Part of a small language model's weights.
Training: a variant of SOAP for these matrices, 1051M tokens, 4288 steps.
Each number is 500 + 50 x the weight over its row's rms, rounded and kept within 0 to 999. Layers, rows and columns count from 0. Numbers have three digits each. The size before them is the row's rms in percent of the matrix's.

# layer 2 MLP up, 6144x768, rms 0.025, rows 1712-1766, columns 128-255
113:440485466400521493496503475536563497426460505432448478632443505562519493478529463455510409402523462449544537508464475496505462547492594555469486506506566545559528484568500522495504564475420562576513510522487493580453568575404534506454491448528507443506473474433564479497498401443498528545536538467522422545416486519591462494495515479486481533540556584548514526495472543414481439461437
097:526509599540473542536495469646521472504544526435471520486499471583432515553527634477452439547369544480517565636422427533551434503528410524456501576527526526413605541509490517476498511395479514602493477519563414518546460567506480514448513487579538515459576472508438443565555517544520569477465450519481573441566455536438431509452479553533479532514532494545454487625431588459447497508472
089:467574450488550516447466567519543432525525503563503491588470539553564492426465435460442368475576467540477456508519491471631544455514481489463481493527486542496488528599537423416413508417509482465485573476636560539575487450409551507461510549488431520474486541478504478411533509455434510511486486504508589478479626596573504459481416449501439470517493524543440485511503558515597476552491
084:461541499475558531451503561609546463530533471408552496503434534489492476482444430398415493501484445468493483594501457614553551459482592533548443553514513512531447478557463476506419492565500438522499491496535516459493506542506506480433417533447502546410505527500450449527580519496535524499517524423559585441496478552529503491529585484551458475484414460531475498527471522508377523590513
082:454512537515404511519515466436490590495475529468446450426465517457474526443567496465502507511568592473508478473446503516472448518419554629485498587498533507529508516409553478514517497502498441435502528506500481400605479536417462511389481477507544629484501507510494492515486448527467553550505434522497477506522418457586517466446480516446484476564397465497443453360429569508595585482457
094:482433567358617449588425449488481469573569536484550559496430548405429547427478530450470568479507460523460415505571557467606441443490529543524488518555465526540506480510535446473474463452411536484567560459523518491445504467422501381510626487451534461453519522479496488548484459496535513431507605454437471473553572517471566466497412457520572430503539499514521544471467538555491511497546
093:524484467482502458560589520549458451582565435577555487566509521440441483492429447578420599599381497469568460480530512541529459457489494560597510420545525459541363592580451553528577450492521484549463488574516440499516467448489492487485560544503516510483560511530507522500469476557501530448480471532508524461555479551540446560503545476472436543332510548545524410464480510459613445503538
091:572521527569555497427506565559459526449580567536534494488497655479368506467535547440522483433454447581520447507472515441543515496577507487543519496460535503517489547489491607462480456495528462470501504496473475473551491483433445494509499474531536429529478433435564506593390608450542448504512542437490510492483532582469523536550530579530424605493597479543481482468544550489465495401565
087:480501475550497465535459414511550570515464489461533518424481487495490516486471565449556448453425518369617564452605526531475448521480484538589514474556489381492576440456582518428557415480548442533496497504505493607482497523451489490489465543500511451496407493558552392542579578581487569525486425485507476487526540670584481537542510549499527533454503433496442483475498496580552499480560
091:594463559555504492397502416486503453391535499452469474532520473431531501549461480532575584503447482522600525546490431470459474572405446324498532468477592464414581543487515570432490434510326404460564484517525610431547531524590445541519419518466494473550529543506515494465440503505474467572545493545571532469476463528477497605544569528456439473511490496612465524455493526415486439573467
125:459475501468515444461485483488516516562481605530571456467564445521567459512542460513532538573492412473506449540495470568563543518500566510574432546627466530420531547555482522515476594460503474505438507551438405503484511532472545609503535496514491439472507500474570582496487572505369478562543414574434593452486585444545445446480495475494531495444606514500514574507480610590522513512442
095:498446487439495432467476450471481501590537502526526583493461570519569532483501551538492564428546520510522463487463527480499486475603450494439469533512529495576505508491539556506398462564455463432499489576487503500434530468478516516456525503482525462545477501584476562468439518529537480561418509548555491512464462508480472479509489468573545373472488432513466504482570454481409473501530
117:511504437483458508502531494512480576485556455478442495582499510547560439477514501472419488542481453492448527464504480545579514337469496613544522498538507587581466393491446551570571433466531405511516489536436399388516505440532459464516564561480496453482494464575474430583524557473507432474538440500526526506510527670444584621508504532611494501476552406549456438431585518434455462484482
107:509533531561561434497579592457501607464460570477470564430507520415425462488572488512498495513544580543449511471618480518518501515490519493458534514493465525478461390533561560541493508514466514494551543525456591531462468519457474472506557465500501481431494414492476460481485537473460504455508523591408591509448516588520552567531554469462538521517450537528567502568528425546488368500487
100:540554447518546465586495518487536481399522450571506509445456535436481463514516517532471511446561535513459510483509364572514391452547555506412477571477456522527482548562603443574494531530511495443512528520477418491517598516569517490518548536499442530458484511426527568465450486538499542594516511539562549505554528508550566514490518495532498484579417431493461384552510493551516436450502
087:598511565521510528563565477477504495511462500542444521490438519555451509495429487435555451548511447519556528515508403415477596408423466529494454502521489457569452510452501492585468494506551548547544513462522502455605521473483526456445480400457463502509523545516497508512409566587556501460538466509528533525530429566536489542404525495486455628532440489553400558537503488564533392509371
128:607571573545494548432418572540511413459567451519435594457565561488493557463583508528496517499500545509455538462492485411575461517441484480531394524498541380341411428520502437566569517449582514479530528490524507491518467447524429485596566474501494496544548509518456480531569416581522553540498456472510608473520434516563484490513516512408485487496525488497474569506477510480457494489499
109:508544499541548571504522456535544533501469483502543490522486533507453489507495515503450533449525394422411557581477587505538484482525456470475549581461430462491473452419576524551473404382481554475523409469473478587484474482515536516495428515527468495532485548481551537477566491580512488476453504568516424517550578523499561631499536538566515514539571438482440435476533424532442578542508
106:521558527463469575617506496429413530557490517519548453499509539426557518584590517400448532435430520498506511526431547447513435596420492520510468538420476512455511539533594440537422483494516506511502504536579439502493583544540543504581552461614455535480484469454455512587453384514566475509532552450525406549483508508490498576528516543490564439475632474567554513518466505484514555517520
114:548479508537651464498608458447523497465504461435471559433375544549447559477479438476466535498433508571487500525428577596424438376416523550480482507506516498513477538593489526464530523485485500526450541560568502500543445568532468539458521526459516486460447426498455504467426497509505584442527448552447525481539518606460467495540452517432547580501470521485511455482536598458481527482595
104:527514497498509497524433563501598539471473473512447467570419466416475586536486444485466542459467459486521490473534466457530543520508498482573385546528531597520454476534595514487442487490480579588505468468535518510525499573581494461580514516596443482552517481479475493561479427483406420494462536498457509451478417546493544434460479492585505518503539463512569510673391433442508428585480
113:576520496496455380385506557503497373510549533422550412524553537488552552571503443513540544523463549423538544505520422548516532483535434618539550600532500610404489548539523473557474482473432488481471577472391473542432544567497478523442497489559526541518367565554540498591486482479508407547468498482500541533469561526576483488590485591576477535558524516532631505517455424613534412448595
099:535472623484401571416431432420518498526471554458486510546427372532519440473470539534495540492577408566572529455479544489427553489496516447455536533383488626514476534562462586559497479454474528334478553526556514522467549428483515613431481482468481501485402497531502487442474516492515487591533524508513479441522467516434478477541546443563470529497514505422512518558631492460528555405439
104:459475383572537491553499510446424556574398549519432430502509517474497474541501527478438424520534492552470463547512430553541496426408457449495484443549518588493552496496444531520532466465551404485495536541519541577495546460495416524465523490455543539500564468397529462417475508470612523479595513470524558522498416562565470533484551511485486541450520513450389480468520588444501544506523
101:462592413504429548471486456506498477476616496525608453442522390553451505559522504418456534415559469623503586391463493545546530479480464512527493435333513473469483404509443488496518488444453533506476506481497613562455501588461486466544531500464469467543400526560600509546455512532395520485436480504564588489479500580523535546528424514386503585455461535552457461415500578520516495544525
089:439522457567539525556446516529404481534495457501514511480453551450518572486502509445556465526387524516438478529467520450455564532489577476355529494583518572510496431490528585506534483520561544551548428536569467497541478471417572501465541639578540520612490486479527560467468448553468442529501551651488556486563482512528482467607415543585369485426464469532540479533480550488569492495511
112:475542522521528445507576463472429486466443469481480492429502462483528489492489435522453536589511397556553426438519474599485538478525503436368520489554501513439343510428517531582542516523559475467475617562517468593430568453467507484499464583611502565512502532538527602569493474447622544480492421537532476472476461565516509469436576529476534525458480483551575550507458451541524632504578
102:499474490480481546426487511486481453476576555621435537566470458590432484460559395512455506505523491461581481526508430501542512476392445518475519458517485551551464489489406546531510455510530497510481495505538456387530393457389420457521387401493411554546465498507445494461509597475453413459431507468506517517388494515549517451427510484579496562439523500500499469537516496461545410470642
092:468491504500552548598527523503502383456482521472514452557530565382462515558448404541528451442491486539500515425435491523514522485537570559452539534546507470465470558465508597476541612571495564508451520541449493538585527483447474479496437516479528487540550593500356445356496532478483475545430513567481498474493534404514541444539497410533471496564519507514571564535466520455498403532447
107:650523494481483466533429456499458432493534526561483498512517477519476468533450496487540506489493590564429546476507432562543576393491461500478395512566470471514364525515492566633488464448501482590370492449504463488421458489619538555526502492516525451489516514539475588531544517477534441524471483519511484372604511543496405508529490428537495424503510554476425492557467492510518575566477
097:621546519478458597478468590550398429552591474527547509486459510577470551487489561498480484529509622489472486508541448409563517513544529381484488452521458510490448459569390436430464500534452499555471482465462487516452505541532464404479545532566500448355450549520447523426434532452567502534468512534488476493493508491542516495480460498625436457492521456480480524533534484575421534437426
096:460490461485549479474455346538533537583475530505560599515574514487469447492459536431550547468518544493516495457545470518520544438505486557498536497562550514491444478395475571527482533504518511490497458436457509421452509532524563564538450426578378532407465558510399491508401489565499485496517367365531558533459439549477523562490528466592457496532490477464485476538422485431429460530414
105:529509568405482534389555521453450549564444509535503515433458496518496507585388538472474489491567518495514515442450495568462474491483422476499616503463446440437497471531519386475563535515493564558417496429569517552506531536431457476484356417564507478451459495466490594511503486543535543545454469434443588533542507555452483543456512470431461487505456531501445471514582557607455494601416
107:541412571451570467457488517470523623494535504489381544441518469612662543513582554505488435490549451540523514499476490479608447531530592526496522544496478568531545557529426554423512516436408544539463477418530438475513427544487593563523556484557488578546474528548401500602507565590520492560526502514474560558568445513534661424471562470425486523592536537427552459473584521498414434514425
102:541563524506499486537469466515471540483429473548530441497437595569417549552540520419501453583516453512545597412423476562558537561565433457447539461638556473448530492525504430598500449508478490542603496531500469546576511474538476495586508477420525485496445462568527515506502548381424454537536479481550495489522571525501551495522603500510586571464469528520512509570531530478429357425571
099:590573467541472530409520468517565517444557494471479502550554506549496488448502478486478577623439512546516497576478562516552550560471519488504437615425500505474505535529487462521467596444502503508489535576475384444459435505630495580564480680469502448545570494494533521575503553594463480496418518520557481411555526456598532517505550557554497452541478404390457494475537397465540488438452
101:438551413487561561470485435605507454444552485468448508522494486459437508546489400504463501446518507434574506397457479573503567510542500572586537560454416417408479476520501521396538558559496505417484491443529572540577543554477409528458469507554432573460462503570518444516482479502493462459496514560553516556467509543488490467544436515468523500479536448424656451495549502484555534488494
080:509375429522487568418529535552433522414536501564504467525495517457518449457535451457463512326559477486587529528488509461570513467329378620409456532393402431543510534506426513487497480529549600486475491426542448459553464506550509559531454554418555525509522475492541515572527539430520487404485435513553477472493546604514484479454516562461466533493485468490473458462459584520474516459551
084:499550460504495496514578452471460441626504486518500591601502483432535417472508566359516533495591556504463553486570481529506466436505550510508553596579457490420535536518516552487526497519507554523523463476555492562464519522487473559439534494506537536594432479520536527528456441502568464537486496488382446555551535536454545545444457533552500414543457472545638530576479442421489435501490
093:565490589572506537510540485467535527473543489510344417473399544534542513535539525490477534511470399471440492553500583536610458488525480553456526512564521512454455591496550556550572604517507497528490458505470426456489507546434504484547582486496479530435528466535474509531425538474560522502520455476482524490389507545483446515445535438519504498522483531504517470510512508443543510412424
098:465531510479519413535401592529512512435576449520494484480504550483372522499532450447481431577400490505470448489596535562532483480450454465512503552530524535571551564499555611473450548505501528382576514490510566612502474431483567427519516461538503504573536479607403481453508383436503499449440447536546562476536490422453478470563518549489490575433526487488349495516529496533439504427495
086:595382454460536543469469466570518482452530492504567518478540531566575532524518474457562554332508502410528429434475392519583419489468515573539518489556506517431531474636515434483492532547450478510552541474464533522580420509488520439540492393516471505475486518418472529537494453518515420471503446500495570544492551404535519488533424450530541493484570569527513508528463497494504402457488
100:510503460551496461525573439473568431464471506512514451501531528490488527590549444550528516539422580410578542489554498545436504598406572460527642480524445505446507493405466434567537528555554423458523491556477544515398547515514524614424534502431535505436411601519447518473476556536437588429566544464485552459476486473510438518518467458548399481411486498383599513438480561496523555416451
098:505520533516519561503481446481448513462412557453530455416575588515521530508471504416590513564494486526476408594524488507589506478402466523532451543468544451534534556488417533526549468520480599563480528474509642478548460539464517571511536460582505545506507517501543484474529439515497526533500499479533450512419412431458441411501463514500478513528517577491453450552478570540551542418463
104:449487505570568542460515504530497536374493520528439520528506567450541513383491453479525529488482553456547491538512531575532546472552486450525451546455478465596521559512527575560562429515553455439494487630497479627480530490530462559448482538508448508573503481521493513474496418496495451547513438492452539453480408464515623427456361553479477557454530443542413486527497565496564515469496
119:589517495526490501483512477466496454414476449506473585518467494495455579499499541530558474505591581452449500501499444483452501494495517521465543448561434528447521610529525492536511344475519542601608495500472516637457493527502481550537437471517556502519482416505455566527507466546543435520455541498562490531432600531472481444511426428487477429428464465527493513503477410456497505501502
110:571496451421494581559476501498401471522505519599563626402535493533438491601597512467436565493522585509541553457515596535501507537582510504525592503432550494536496546420558556562479476450498462496546545505456508513489543497526480500563613598543478577420493615567494568493496446490459492462598501495517506473566555546479580597545528521477559567414448493574452597488464558457515454487522
090:483456488577587424476536564515506502420475418463543515600547503535421484459578553462433457550490519531464476551466475527376518481459584465495465450549476462452525578528475506531505490587574470430465505561478468565494529508456477463407513511506495498390505566528477468468459523490554498491446517506507521429428544531447562444507551479455470508410524515476473514489577512552590540453449
084:513485534471539474446551544441430507482572544435455522536452441541449498556529440421484507479511465518488482525526510475536434504527518517519462547549559541495670570543514526483541498510524545468571449412576493547358492459508522523434532542520439511464556477455445486522469459464431535568422538475505460550456602530450615549440446368565483538484502529466544465531531533554538527518464
086:511431401541546426459495534526452528500552392442499483489527485485503447559460462435465439515552477481499521475466457483529523434523510519438471433444545509518489559519440470487576435513511513378556467435451502537434424501442430488493543492495472528408534480473506432622449520483496432473409443608420436491422444408514555526416444496474443555429500533459532446423508487546545565456490
096:421474534509500447454527573590483475542548563532512496468509585556581452452511577616527496376379462444507548534434592512507520514495456532525458419535547410510447501523510603382425434398498491464516559440423475486421543580491538519443551530543534475455567446488450498477512582513599451347451406503497460490460524495471472557566502467545498497414466481458517402567415551550576528435543
099:516500617444542547493423571478547431455585511560570507461497476494504525492473427472497576543538422474541568569489511503503520456483498480586509502488460531579518437535529530422549499521470487444481600451492499497514463396416541518460564520555432447481512558428492536539566524474409455539465497491608464522560488560469534541477435472506580495606498503457513439535478434443440583590509
090:516458496484501534527504480529479516483495398488536556473412451502480559478496456451426501464496558500513518565490487427527570516470501582531477530407402562550558389496477572516548449530531428486538430589550487575488482533511468447484501450497482466488422532501504529525469489455485431515462486465448645558513407532514574610443546425409507540582498550556532455490490480517533549483502
109:513573498592556555532546532425479443467501544562592549601477541521437499512413429455481475659586480392497437511497368563588473489534471509534465522484564468551468572573514457548464529505547431491542462528507515593475491539582601550492455469521513438491462462581572458555493545547445542456458640566508435469496426556523578523534492563444510488473567492520521490468487511474511422597499
094:512503600476496553385539580436467488473489562513495452521548491436461489594381582440526473502505485490450536407437441494491543541509453407485520443507488495483507502516567579468506476472469456484561475497538578552575490480560487451526484507498497584594533531529513524470459367531493481515456469574509494517510483423495567588469383542462474501502477469488521488364548511476548581499457
# layer 2 MLP down (transposed), 6144x768, rms 0.025, rows 1712-1765, columns 128-255
089:562506461582476528510457587473472503635501562458532540404564542423471451496434548487549516503443515537495478465502531489443524475491414463509464544513451393529455502355501442483523432531531444493484492482559518390498461420585527523563457600463478590533511561547451525511519584501450485467455528625468563467496498466447544531429482461479432493471499375530551509529481523575509455500557
087:428536431502519464459489594357548566520496540561482495567419465462480479404587451490530570575565402481475449420535554430428527504555646493486537495385558430549430358580436498447454532515549477426504491591485563510494462475543481534565456449531499421491507515476516477387434481478549547547454593480502447586435482481486502496504527484462485532420463501456474528402498392568524431526514
100:502464524495516584569602496452479512492463545568454555578497511552511409466453489475519404522531439482415501539457393419492493433604474504382580536512485541551508477613526457568535449523518465491561564455524453489383476433466467481507506450578398477558580462498517502543519490481477490516592453601471492565436510473545513464523527475524540501477472414453457494476552482442522481499491
090:581404537474495463462511461525530436490474559519400386479524513486451559572502441405545486542448476510530451555489485390519474487432455531475559495560544500505545523532470430471484500483484592517412464534522442431510460489598495503621528474546496498431452458534576565481492514432492434511545479508493481571411397484498520591502444486523485462516537520505565453434471554480495484498449
096:506534489473570435503478532438466475465530403551448580429509431490486566429472414489530460457456571411517491487396514468541493505530481436537485505544502519406509474480542525451485456423575540484485506489446427481417494585498446429472460552533482517521547465531528595351462489479478457448541424572523423468420462478517497536525545427400462334628452523516435552451510419534501483499562
100:454528554571587530436438613474422481500502500467513473521509544505561624498455491536608457513413599610528561478575559468516534565610463419526567483448445513607483496510480457451429468549564480546528454570472339538498486503577461528452480503454463497465529564501490499582446509488493505523467489640480506527509519632495482563504513489546519478455546508590512532419513492407528477525433
088:474499517481476447517532535509482577443388542392515533450452486484496391491544532532602445455566457506540545536523460507512519554435612512456476475557451537500508428462574418479522516444507531493588580497482538517439498575456413483498494515513500575523497534423467427571549504393467499527425515469563476544476542602442499421495441473474467507526569509541457526488506550432532490463478
087:416501406469480379538539586463541483453472570466432484541453420484461563568583473535461497480529517508583553595522470552689507469504449463453455434503443574515441449538428499450509508475505504541600497482519478486475605545436548491500446448546480414480541528494527467539580473452417530477442537464546488489497470401521594494522472426495484405487468466501500472545471486502470513465548
101:499498453479511561465559569560582589565478472549448480548434486510434491540528513521497508484556407551493617557491494557416515588531547500525554504505470438524481509445556525546525505606455551567492494519429512430545598501503581560552452447575556499503506510447497501483552582444532512593510519538553518535481431511417579496463481528532491488510589464466491360498518515539461569464486
101:530537526546510474428469520380580523518516452406551412414504501390534564469510547475535461530394427505468508506434447521524503571584529487523543492515574510510504420639418530487540476570469523510490462542506531529471492452568554556510544510541545572462451577598581407516418501502495544497477477541526428565546443488488551552531496560578526436459479563493504513505475500480462452500482
096:559478522496531610510538558474454458416465479517436502523432558458479498496424545509519456516451545413559535434545531424460489468460521510396516493367533519617477406458549505518556462525469490458523567516489600495444501478489450463476467493481509554539482501496482452519510445495623543527504549472623449487573427526462535583513477507503436525580422462531510427459491429419526453545490
113:468458507436479504459437459440518534443419517483522523507528427490596542561423562552547502498475432503539496584533542440409465524485445487523560505475516446582559326506594520477475484535480494553552522586493488577467443485477494499509551478465488504571505495493502535423513511553512383541529427580497524455462473533436545522504530456608546480455467441468462448516538549543465494463578
110:491460578455462568559523513520483427534504525468489522513489408452459614493448443446513456441395566518524522509441575487462503503469408403399564454492538423431534524475564467515461577503553520414495489521502561494469536488465511521467529523523546569517493531395438545452591406540527573559537486464486543516498467358581383474466477503455576454520405544527466497557450501483382513528548
087:576450485496419571475443427534559426605554507532585464533534449569567503522502602421522468539480440514582553537446475497513541409544513553507396471502538522550518519505468457432552544503602538563503459516483432508514596489551521508528467521482427498543569552571510548504536484518534541507523588415587464529500484494447482441485462553516440422452601524461447489473483568523438654510432
106:415551477495420545525565466444497550470388432446499531498501601493524493510567457454513469505482548455466542478477465509553515529512497447445508517482468528542586485419429436500487502455492476511481494514534517582582480422471558493449560655427520518485511585460509457486470523434480449436556485444516442519551599436532529504402517457509441465465560475521508524504640554479421494493521
098:525532470542517566479507620564518551595499500491457496567524496463512464458551546476463445455442466460538522491475543520482516481378482526468537540612417558459579533409478494503571510429449510497519603490508568422456516561456485530506439411471449525433550523540480548548488511561596411489551499489499467532478417510440476531450563433391598489516465467514519503526487507526441520423459
133:471463362469357490450453566465572602421500473406496402444429511468516471449436489507524444439443504501503398551499525503532396507569520563495548454577489527469537499436527569529549357468550458496427456479435484504637449529558471483587525526539472534584523444543400421521477420568464558499518508468482539392499516462460517454459527354540425429505526510570495421528478439515521509512511
092:556538449484525459504497497477437463458509436478565596472513508422554497535522467457539496569458663516521538446515454494456479505528519548502503483528548506498521499522416501443473585574535482507509530521545552467472529491492484488556522540546499496495575479556436513496479483419501570574547530424485535508432470508489494396524404485421607509495475498505551609532487546484452367478526
095:458428509424587441378552432493530480478514505593555509472505469534514408443492449504451584592540512501532569461582493558487531456497453424536545429493518415452520415487481513463544546460504479469561506532377486484550488478460491524462438484407527483447479466516550509428534541504407456492512549541507537474545445471427504464460548469414485571557432562408462468551551497506488551508414
089:376515461484339577515425528496455497463537584546508481532598541494508524477493484435422455490534506455429465520531421436584601616510466442561493490552468527502420475483476514557542466458463546477515459440520441537450498461483507542571513505545510545511551583439555579523574433522514454560497564452539461508453453479556465486434551537524436491429574486558510479580468490534514457532442
097:446518585443488456554559517603468534486489503614459531521550521509615483537452476487515539477555549493484573565578551533497440513542490565487598538537552370472465541556417462569515531494494518447462568488586485425490444474397465500552517440424503465440549489494461531458600528551532569447519536498493572534535542490528568450615535503439562502583479464430424485484532578477429484463503
097:534516492546538561546488496510495547497458522552487493467474628474503538460586523527446468442493447545492545533432591514483570503504533473446440499443564396553528529506541541528525531526567515426546515565547473386580430455416588465531540564399390511545557483442520401505490488465444548445461526584531479539561485490457482456393422508494447399512538418539422525482469518445488518565522
106:540493530553520408513515581451595384575414473494580571548522393480485447362417551453493535509443471413479625533409563494409512508472499463470547492457429474438562547543565551509535536434439406586486530520462498486456600507494573560518454533494492507467545458540542431466460549489542551611586443451524549518550505479538450437563521499479493394392406495519547491499494500539520423488441
092:479589621402419474515491469611513508425584486507590457485467497498514607478447478494478490518492498403547494489530602489502483473519508505509493535510434483598446483495535488483427536526533459507499498481487447482501569502543435468519418458529485543468490564612514455559535409512408479487472424492511510503461540495416604530544420460449468535522545524484604498537529513594470483450473
089:554464560493499438507526577411487591504409543533381517511490536501483515494569562573548512633523527458401469542521500439539534567507515493525487604622399569484507587519509495582438488536541482433526476471462426461537484469612475513449480456539475565455606512418425507465551474464534459451555531459461458494569498501408508557531551432589506442499498493543438557514495467484486424563485
097:494482463524514515493576549523400395446495500481487419457511497455537468424515485535541521492563513512405475490552479553577454523471489519552547527472457492555456472500466411466516436455376480541490437491503488455462527520534488525561507456455499500495541465575534486556542453438591530521472469472519430515509519506561501507440475460547490459553457527485472498458478503439546570500580
091:517479537490497488541433516468548543539535536532519536574497528511456543512500585442578435433450638443437518523490494413481537535528517563629547508492512498518526524592550477400453453528435505571516383487542464429533452566535454446480494440414482534535463467521493342414595553515398449561461622445521505440524561423547430506433442389462480509502458551451472511470518529460541405507489
102:501469422436460503471453490523367487496560568477574498514538645545590506476585448524517522505465489479489492526493559455548472438573408483522583565492471484465501508454454477525560459509511529347557457555402585479487539498480532566499456521478451432607538459560589445416501484492506469523517574609496451507582534430502514455519577553503455583419550507579333478521485489534504573476467
095:574503478419411440405597546470547578502481475469478524431476543494507469468511631483447488628572410515496467480546529533536433579582509488458470535493491564524592484517498486631519401462583446437452527483490516558457491448587475516584524330516472468503511501523469500517489463567540581491459494467396550553556482615478476545486476468515579498507526547483497449493504509502441586529483
088:434517503486487498456527548455502503489495498487525518539417510485506523490531501509488524552618436396566505528477533460445455565529491521490592476404527552460539459416466424386547530558583501397572529607526532513496506439452417475529510537477528506503489464405589388509475528507504499503458446489434559608464465489467577463462485568427534570547514445482545521477512520533485428457541
106:677535480482433446517523494480470510436455523505499470512510478511430494511520581568472426556479508511507565528530556498563525394580569571547570511452504503535537528575495531407540488508463554427436457520482522441518494496607591457578468555554496420486498488573473516360426487503533474489479603555522453548503475559508477374402461477491481413425624528394532485463521496514509526550495
101:526491420543444482572520504466474531432476462488476500442486423451447469478535448508523475509536394516591455503466558447509393575435564601414413478599423464477520474484536495487594448502507543411452481456519477516513483580573508463498559496455472408519558463470579458466565480490441570492432531538441461532404538472530456500587568443496590520499477515572411458398554485497498437539535
091:466477451597553459593510520442548508479511449400494469531471469539462538361523464541665430567504475530554515545420463505543532580531563478456340503502574529533517497526458585486403458555538469529634596588439555511457540515582499517445486528512497538532564432605497371473515428490442469503523581579498476455524462448539529447494533484575511536476566472533549543469475454433577483356519
095:466519483475484566505548478528582486516458562552617439570477554483361502470399453475511530476538613440431475512511482384447544401509479498436514507481523482436511495469561422599455568513587491483552573543465496451476577516510450431471501560459511511550445477504469587452435384493475535558519414511531453422464561588545349513481480522461555585439414464509608583579507423488494557390536
102:392453596480557559448495543594526406480560518425444362413512444508614437452506528456474410441573498534582513542481572447449502530448484390562499541496510437523444425509470565502449497512548477458413523454538424479468560518399531476613519453557552524396514456580544494531569462537468474471483469546508539517536560415468524450466476514467520496480530441436514428505530525504467499457428
104:433460474502423515554528504494459409442455492416548487510518461546499575544473581443540461487433585497548441542602454437416535548537536483588531557515458416462484462524530498476597503606426385530480495447496563465442467622486461442481376485490530498512522395572465542577526460407451546497481498490465544458432544488443464367527412494518451537555519456517528481488485534572503553587540
108:508499510481496450511463444521486458575502517497518568522534427523563504569479671546506550469508489583507512493587524487493466483539451537419446510535482533533548487455494468514402442530458542576469524416500640542548522457437553544501581548464458482498483438484574526397423504532508579508545542417503424455511474465555521509500438491474478539461502469462450518519520485515501447458533
101:556435465442532503521497504503538534514644512542462547452477500428538492427539479476514543464525594530496450431506493587549496458416459466496512446427515463612511487479503427438499430476540556473452496425526505524515493477512472542527539488543486474491503445494561477578538519393513579405498437444570518469587450451520440480517546557446472489472595465488537480531496487490502453445544
112:492533495543500561437571545498443426506544503515485553523478491480479392429538544455418489446507590529521531536565416462477500430434484498559591526587504462433392558504525489495460553544514555487411600482554408486460418497484473509381507520512588538564427478479511529494425476534526486494527518515456434607595544539433504465420466472540496531530440452569573550517505479481425497557498
089:456521504506534470538574442493451519502598506508518534499495509432523450443479456496494529473519527490491455425464457595488520524484461470507511522392469517513482429556492555514460424488479491501519453520459556450444479599459519539478392488419547474573563494519496531560531429500512537400491424545493548532600487471528525562525491515439557566460418422533521644455543569511488509560514
098:514545555517535502567614547444472510457542578566539458442475488482619450546521557596505431434447529504570557517517414516407543550549517596525599542546507439363508488528513486570530527490520505464474640563480484516485507484469421582472432515479451551568536519441462503487522570550497442589516447495496464504487578600576451487408476490518506430513483494502589511559504552482519514548491
103:563454432446478517480542424561437527498563521480557590543571484461592450527442514526528569524544465541526485370499437575490523534596585468530550522442549538494472533542533477445481605585440462580497503360487470595480521549547484490436536422462517368467451487458547616486489428576460466477540486452539465475377433508565481504492462464500381400572523539558540572476551555498558497455477
131:546498532545492475489580481539519464459550522587570379484586458467502528572506553498523539628536592504528549439550533406563583573552489584575475547493568516466431569376402517516515549495537475463534609495501540498397499430515443556463474480478530581465515544559430520558493488481446468471545505459448445439501525444479437588496508548392472494526449425451570425567408601512533573445493
095:486583502540521500597519525514575482438549547538485527520480390518503556454547488519483558493453488474563465421450465483507480468515509452498523502567501532463445485503614564464484496490537473454509465520445469547411525517520463417552421505414530453551472404551502488531480520470496517510506551553500462485564563538560518568551554470530535580370526456536557522445489437380479450511577
100:481450594501466487474448502448562470385450546453515573554570498466495543546497481467533457468554426497577530559433457455454453490362523569441541505553510472542429551477591593472479521520421534532520423535517578488413479473552515556595533472507383466454567492528507482541463518584481515474494485471481416455549520462483495515497512417546512397574412586445474488497524473511415433604434
087:433468508502551441513496537540546528556447538596574474494448442462575433513554441450474456510481461452412527488542547558551568464486487470568486561431548483550495441448449537492510605537512473455431506479542455392559502421521507446425559605557505509489505564511563448509462532432464562396494483516380508464554377479543516570551541602507459501511536557438543508555498549479548514440528
086:427560553582489486524548446450645494390546512442410454548497469512488488426391545549523437444567511421506519470539473464537513503379530427503438464606490441461454531546478485450483543543475516539454415516601445473473536504448478574429428478497509415582526494451527463537522512453484510471395494498536484587530428411496430455407453504452512438526584542424571467449438450554525484558509
107:442481399502582432490537475461494401482544471580523550482525459493525490521480514483451449521500435455426446523472516513497487472533556536505467536577428446381561426517583469518541523493616529519530503537504514502505521474484511492529519458557571513458466453485557568495501495511511610477486506465468528547444509533426451569496550517572388466406384529479502500517510500586581472438483
111:503479518459519480524538550443450608435550571493447510509489515552470438544454513444502477422472405548475491510529561453581466484518501503507482518566486549463549539552506519451545478444470513531451509469562466562393530456485595517435515519534376511481396469521427505508487414482434540523465507494520514507496657523473609538457502388566493573490486578569553467409538500539519459508476
095:544410460495531527439454424324448515537597403584475444511457484572490499564446527563491460481523532495493433589523512521430476487462445470443499470568449570493461438473480480556614509438489429523468523523512467471473490426509555437499528565469460519436514414502521529477453476536474439504428482451635529481540402511529581502484457453531503493552598508419418566523441479571537477597456
103:512451558550589532572601532517472464477467428419381446608471476455424522475486438437549472510586569503484416399529561441552500450471457574433485529556510449519458489458567412498614508488576521524449521487561456419495526506558511493433562532549488482460589553520507480397531505509414537550482444470549452468513416501474579524565537526392463510548574537487496509465481576528525528449442
086:555463449498471528544562459524474620467429530464415487538406544525570510568522542424575480547439542528579460455458541515581490519512421556375516514419492465430447560458496360599495484468474505566498495522586574494442524583495448509530498511447477527480489528538624485439514477522564517481525415440410540547499539427468499503541556497495421536451495480506499544478488492460552446483497
108:489559542556446477509475428536454418552447482385561558497505552483533594532403573437481401555480521473539456588505478523627499523477520521526554528471492501553515495611499506557483598560488493562530550408396457495541528547560502503569515472506531506420527534419502494467444469506602433459468487477532552496490572613424515452551499485563511578589471495568439511449537527425493475408452
088:500488528425418479503475502546529532558468466370474487455544457431584509483567593491556566405457562603473557508555632459423472540466546518480546505382470512469529439477480576424495464482507591480429555511555571482524509491485445480539581532468472539518540559457492507428544402422561527505466372503519584571496565438485438456510485418562499496546451510483465492546479509580474553499529